config.yaml
n_kv_head: 3
vocab_size: 8192
positions: "rope"
bias: "none"
parallel_block: false
init: "uniform"
init_std_o: 0.0
optimizer: "muon"
lr_head: 0.0204
warmup_steps: 62
decay_fraction: 0.765
train_tokens: 136200000
steps: 4157
Each number is 128 + 32 x the weight over its row's rms, rounded and kept within 0 to 255. Layers, rows and columns count from 0. The size above them is the row's rms in percent of the matrix's.

# layer 7 MLP down (transposed), 384x96, rms 0.0445, rows 352-383, columns 48-95
size [139 113 127  84 136 105 130  81  81  18 111  94  38 149 112  93 131  91  25  75  48  98 119 121 113  17  36  37  77 104 132 101]
[[205  63 140 133 176 156 135 131 153 164 121 143 136 112 142 164 161 118 124 123 166 159 129 121 110 166 145 179 119 104 105  46  84 137 175 152 154 131 115 139 110 109 119  79 146 136 103  77]
 [ 77 145 117 154 114 144 120 129 120 145 122  95 139 151 190 114 138 132  82 147 117 100 134 109 111 104  92 167 141 151 136 185  53  69 158  85 116 128 169 105  74 158 188  80 121 101 113 146]
 [182 124 179 102 118  70 113  61  87  76 136 102 123 119 146 160  83 150  90  81 136 137 196 102 195 148 114  57 148 113 145 100 128  70  89 151 151 165 119 108 140 129  71 110 120 111 140  92]
 [128 154  83  77 137 123 147 145 160 171  83  96 129 144 193 139 139 114 139 165 170 128 145 120  78 156 145 137 108 117 131 172 152 120 193 150 134 139 140 111 103  50 100  91  60 136  92 166]
 [145  86  98 156 136 140 115 140 124 180 136  87  85 146 116 148 101 154 131  87 127 176  56  81 168  70 124 113 102 172  98 114 161 155 114 145 152 148  40 159 138 149 229 139 134 144 135 164]
 [161 100  97 139 114 165 106 114 195 128 104 150 131  48  95 167 163 102 155 228 166 158 145 140 195 142 149 142 178 165 129  95 126 175 164  80 168 152  78 179 148 177 136 149 170 131 130 130]
 [107 136 101 141 145  66 158  92 110 181 137 127 134 103 173 109 148  57 134  83 185  96 119 142 111 144 141 122 138  83 177 154 161  89 109 145 127 163 127  99 142  94 114 205 116 165 145 145]
 [140 162 162  95 104 164 194 133 168  93 139 108 120 140  80 104 125 145  70 124 102 150 126 107 108 200 143 163 116 138 117 146 150 120 128  87 123 156 103  73  87 161 111 143 147 137 127  83]
 [145 149 143  75 132 151 125 126 146  74  89 126 145 135 104  83 106 107 106 197 135 100 164 120 137 128 144 134  82 152 125  96 130 137 130  67 141 145 149 132 120  79 100 101 134 107 127 163]
 [119 151  99 128 128  95 117 140  92 100 143 150 228 119 133 147 123 125 134 159 113 101  69 190 151 119 184 118 130 149  36 164 120  91  66 119 100  90 159 149 127 160 163 122 103 130 118 172]
 [ 96 103  98 131 129  87 124 152 168 104 169  96 126 147 149 162 102 123 149 100 142  98 120 117 153 135 162 115 178 130 188 100 128 162 199 156  90 188  85 143 116 124 167 127 152 138 122 110]
 [136 177 125 153 141 187 144 150 104 118 137  89  88 121 156 190 116 168 148 119  83 128 150 113 123 138  62 146 133 141 158 129 177 110 153 122 142 133 154 126 181 195 128 116 151 103 150  76]
 [174 141 207  90 193 162 134 133 203 136 141 122  92  96 107 109 173 104 138 128 123 139 126  94  78 176 151 143 146  37 151 156 146 105 127 128 100 126 132 149 164  75 125 116 136  96 164 128]
 [183 104 147 133 115 145 161 163 229 184 169 132 131 122  83 104 133 113 163 107 142 103 181 164 148 115 204 143 136 104 107 153  97 125  89 174 152 110 169  78 105 146 139 169  91 167  85  84]
 [117 108 141 102 178 149  97 124 133 151 156 133 166 189 159 117 138 145 174 109  98 168 113 148 143 125  98  98 130  50 225 162  67 138  79  68 181 128 102 139 178  85 150 104 123 111 167 129]
 [ 97  80  98 126 170 136 102  83 115 130 131 141 174 130  82  83 123 100 125 138 144 151 138  91 172 137 141 152 177 154 134  73 123 103 126 179 118  90 105 115 142  98 130 163 140 141 173 116]
 [102 123 106 151 172  92 102 125 149 128 132 135  63  57 167 178 202 165 165 200 130 159 139 111 132 154  49 166 128 188 185 115 152 170 119 133 182 102 122 188 135 186 166 150 113 141 146 119]
 [107 169 125 167 133 169 182  81 108 107 120 130 129  96 143 142 145 146 159 143  87 141  84 107 144 107 136 148 177 135 181 134 155  59 166 142 128 131 117  68 125 150 145 151 114 110 142 168]
 [ 79 152 141 161  98 142 137 153 128 130 128 128 176 155 113 182 147 134 135 179 129  89 121 143 178 131 108 128 114 163  67 138 154  83 139 136 117 108 232 125 125 123 151 100 130 134 126 120]
 [106 161 153 125 111 120  80 200 150 155 114 126  67 101 105 175 133 139 146 137 106 175 134 159 111 133  90 112 115 197 178 172 182 139 172 158 123 117 125 153 138 118 165 109 110 144  60 128]
 [197 136 169 124 141 185 123 109  85  92 137 112  56 151  96  98 108 183 134 102 141 146 110  92 120 111 128 206  68  90  61  78 167 112 121 129  70 136  81 111 115 144 165 124 174 140 194  89]
 [118  81 138 109 154  95 141  91 162 128 119 164 159 170 145 163 142 121 122  52 157  77 133 115 127  99  63  64 145  87 135  84  74 162 151 120 125 135 108 109 100  85 154 125 163 159 141 128]
 [119 115 148 110 116  97 144 136 178  77 144  68 139 153 166 129 157 109 188 193 174  86 123 116 124  82 130 143 138 174 141 134 124 127  95 153 112  91 121  83 110 158 109  99 102 138 137 124]
 [137 184 140 106 129 170 150 116 111 121 124  65 122 152  93 176 142 114 134 154 140 152 148 161  94  97 131 146 177 150 135 113  83 169 130 155 115  91 156  84  91 135  74 109 113 122 121 115]
 [158  82 124 156 116 136  57  88 137 129 136  94 119 200 107 122 150 142 108 121 164 159 112  85 136 137 148 135 120  28 115 139 129 116 134 114 164 195 161 116 140 132 109 133 138 135 137 139]
 [111 119  65 189 129  98 135 158 191 172 150 158 123 115 142 111 172 193 112 152 109 131 143 100 194 202 106 126 146 146 123 136  93 145  96 150 112 135 149 131 145 172 117 124 136 130 143 145]
 [214 110 135 118 116 118 105 140 115 167 128  95 121 143 149  87 102 118 141 161  77 171 167 148  77 162 114 160 107  90 132 117 110 144 106 126 128 116 113 107  61 143 122 128 117  95 166 136]
 [112 117 101 192  98 151  76 121 123  78  99 130 106 165 108 188 208 137 112 192 161 199 194  87 152 136 108 111  64 137 100 179 140  84 173 119 115 123 124 119  64 111  76 123 118 118 117 150]
 [142 102 110 171 130 135 135 136 185 100 126 106 123 149  86  99 126  87 113 133  96 119 141  99 107 172 126 159 172 143 124  94 200 110 197  86 146  88 100  88 146 118  90 126 155 144 170  96]
 [116 114 129 183 102 101  90 196 137 123 135  81 146 146  74 152 119 137 122 137  93 160  83  84 116 169 112 148 134 138 102 182 134 133 147  97 122 138 172 145 102  88 111  74 184 132  88 117]
 [128  99 137 122 161 123 117 108 130 156 148 133 145 103 194 112 161 171  90 129  77 121  74 121 128 101  94 147 163 150  59 124  89  93 138 128  87  82 134 157 143 151  48 114  39 151 142 129]
 [101 101 105 145 181 159 126 133 198 121 134 131 166 109 114 151 152 110 166 137 173 120 149 229 150  93 129 116 144 120 178  98 111  91  97 163 144 118 156 140 110  91 121 113 138 115 166 169]]
# layer 7 MLP up, 384x96, rms 0.187, rows 353-383, columns 48-95
size [103 127  89 140  99 118 118  96  20 112  88  48 121 109 103 120  90  23  80  48 110 111 113 106  18  40  37  97  95 120  90]
[[ 91  75 145  93 163 139 106  87 157 135  96 124 137 175 199 122 128 114 131 165 176 128 145  60 155 117 100 101 159  62 117 102 113 133 119 130 105 145 148  97  84 147 162 135 133  79 116 113]
 [140 123 145 123  79 113 124  71 117 103 141  92 117 107 117 152 100 151  65 124 108  85 143  93 144 168 155 129 174  82  90 134 100 112  73 117 161 112 119  72 113  85 104  92 165 143 150 119]
 [111 104 144 164 160 120 152 133  94  93 144  49 162  99 135 130 161 176 153 158 119 112 151 134 120 159 184 148 144  99  88  82 149 155 167 131 126 107 134  83  61  88  84 123  63 139 148 111]
 [132  78  54 132  94 125 117 162 126 184 115  81  70 145 167 113 103 177  72 101 112 150  61  88 140 117 117 176 116 122 140 168 138 141 149 102 122 143 159 151 119 174 200 143 158 105 121 130]
 [123  88 196 137 139  87 127 109 122 140  91  90 101  63 190  74 152 127 144 134 112 168  98 186 128 162 147 136 157 152  87 141 128 139 159 195 203 113 146 101 225 130  83 145 101 157 154 119]
 [ 50 106 114  75 127 129 151 133 146 112 121 130  95 131 187 143 136 137 147 100 127 138 118 112 171 196  91 133 157 178 168 173 118 144 127 156 179 151 176  73 136 145 145 191 148 143 179 164]
 [149 149 102 120 132 163 170 159 147 128  80  92 184  96 121 148 115 129 122 119 132  86 148 151 130  98 107 167 144 159 147 143 171 139  87 165 112 151 177 152 122 114 135 120 111   0 169  97]
 [126 108  77  76 141 137 163  84 184 153 136 153 131 178 131 114 161 122  52 131 107 119 137 193 134 133  51 135 121 125  46 156 101 121 111 158 130 106 169 113 175 140 167 168 132  97 155 126]
 [ 84  90 110 155 131  99 128  81 130  51 132 145 153 188 127 104  95 172 157 154 152 167  72 121 142  96 124 117 132 155 147 148  94 180 153  80 178 139 165 153 196 187 113 179 138  85 153 177]
 [ 98  93 125 128 144 115  95 134 153 126 125 136 104 147 140 113  72 186 144 136 129  75 211 138 160 126 180 122 172 114 129 137 147 139 160 158 116 169 139 145 126 121 135 146 105  99 131 197]
 [ 95 119  77 110  83  65 113 140  89 151 124 125 119 130 141 132 145 112 123  58 123 125 164 149 146  96  68 151 126 160 155 104 119  92  91 163 121 166 128 111  72 135 132 128 140 157 145 157]
 [ 73 141  84  38 167  97 109 152 165 131 125 136 133 112  94 172 124 131 142 129 130 113 144 144 114 134 169 140  99 204 126 123 120 113  52 133  96 138 142 123 147 134 132 163 116 147 168 117]
 [138 161 136 154 129  94 156 168 145 111 162 146  47  68  92  89 129  79  87 122 143 164 127 162 189  88 188 167 163 177  62 136 181 128 150 180 157 115 176  93 146 160 193 109 101 164  94 110]
 [122 122 137  98  73 211 179  56 150 170 167  81 161 143 162 159 156 124 186 129  90 112 128 149 110 118 141 116 185  83 180 117 113 182 106  96  93 101 100 137 141 140 176 161 122 147 137 100]
 [188 122 123 155  92 186  96 136 149 105 103 156 124 138 119 104  96 162 143 135 172 115 148 107 143 180 108 165 102  63 133 116  70 103 147 119 105  97 112 134 118 135  92 149 147  97  67 120]
 [125  95  99 143 129 110 119 136 214  79 138 160 109  88 122 133 122 121 145 169 108 173 137 141  71 141 174 134  86  85 138 140 115 134  85 164 132 130 136  52 115 100 159 162 115 174 150  97]
 [148 140  81 173 128 133 150 127 170 124  77 154 116 139  87 157 101 125 169 158  72  92 138 110 149 107 148 118 141 165 124  84 182  84 121 106 142 127 144 122 139  82 151 152  97 190  91 148]
 [142  55 174 168 162 157 146 154 121  91 134  76 114 129  79 105 154 172 159 185 159 175 143  98 167 114  77 131 117 124 149  95 108 127 150 109 142  79 146 123 158 135 100  95 146 111 154 120]
 [139 123 127 151 125 130 138 110 144 102 122 101 100  98 152 121  82 130  84 122 148 173  58 125 157 109 127 181 134 132 129 129  71  99 177  99 106 119 189  66  67 111 119 183 124 141 209 131]
 [109 102 101 122 166 132 143 138 118 138  84 112 114 112 110 146 144 155 139 140  99  76 125 116 154 189 140 138 166 153 100 113 144 179 157 108 102 189 185 166 152 175 127 115  62 157 163 107]
 [118 112  97 121 121  77 147 147  67  54 184 143 110 141 155 131 157 136  96  89  84 160 176 154 107 176 165 118 109 140  38 136 148 139  64 153 120  96 103  63 182 129 146 112 138  99 112 103]
 [113 106 140 124 129 168 121 140 105  90  94  79  82 101 116 109 155  70  82 204 119 124 131  72 130 148 135 203 123 180 119 128 150 146 138 107  46 111 112 116 153 172 123 111 109 133 140 105]
 [ 63 149  75 135 173 116 140 116 111 142 132  69 138 114 184 148  93 152 148  42 129 145 138 120  80 102 108 113 151 114 120 138 122 112 152 109 159 142  94  95 176 144 113 110 207 133 138 132]
 [ 75 101 148 140 114 110 133  94  89 139 101 145 144 140 146  95  89 109 143 118 127 122 104 111 196 159  73  90 101 135 128  85 102  60 200 135 109 140 127 150 120 144 139 123 117 100 106 142]
 [159 131 154 144 132 100 165 148 157 130 161 120 104 135 152 161 145  99  96  90 117 129  95 142 100  87 160 164 171 123 129 176 114 157 176 175 124 118 132  82 150 134 141  56 129 135 101 112]
 [148 180  91 191 107 106 142 140 109 169 109 114 164 114 139 156 120 150 158 105  87 156 101 147 131 142 118 135 164 101 153 135 170 102  91 140 142 117 131 164  81 183 159  70  99 167  97 152]
 [127 129 135 152 113 181 106 130 122 109 125 102 154 108 147 137 130 143 124 187 111 116  94  71 150  25 105 185 155 150 163 119 119 105 140 117 135 140  56 181 178 165 108  92 120 155 112 152]
 [101 164 136  95  90 123 150 112  99 121  96  74 129 136 119 146 117 190 137 139 174  93 125 151 129 116 173 158 108 199 159 105  67 122 105 127  92 127 152 153  70 120 190  73 200 105 115 139]
 [181  98 133 165 157 150 143 135 101 133 123 150 104 147 116 119 154 184 122  82 114  61  64 131 169  73  88 121 143 128 116 139 160 102  70 172 130  90 169 103  66 119  86 135  47 124  97 107]
 [ 66  94 145 155 145 114 171 149 143 106 141 119 153  93 133 122 156 166 158 119 137 116 152 128  85 126  58 135 161 167 154 135 113 136 149  95 110  57 129 142 155  73  58 113  80 114 158 125]
 [120 121 130  73 106 159  46 152 197 116 173 100 110 136  82 112 186 105 140 131 152 166 142 153 127  92 108 150  80 121 144 106 143 143 136 120 160  78 122  94 163 196 142  99 163 108 160 148]]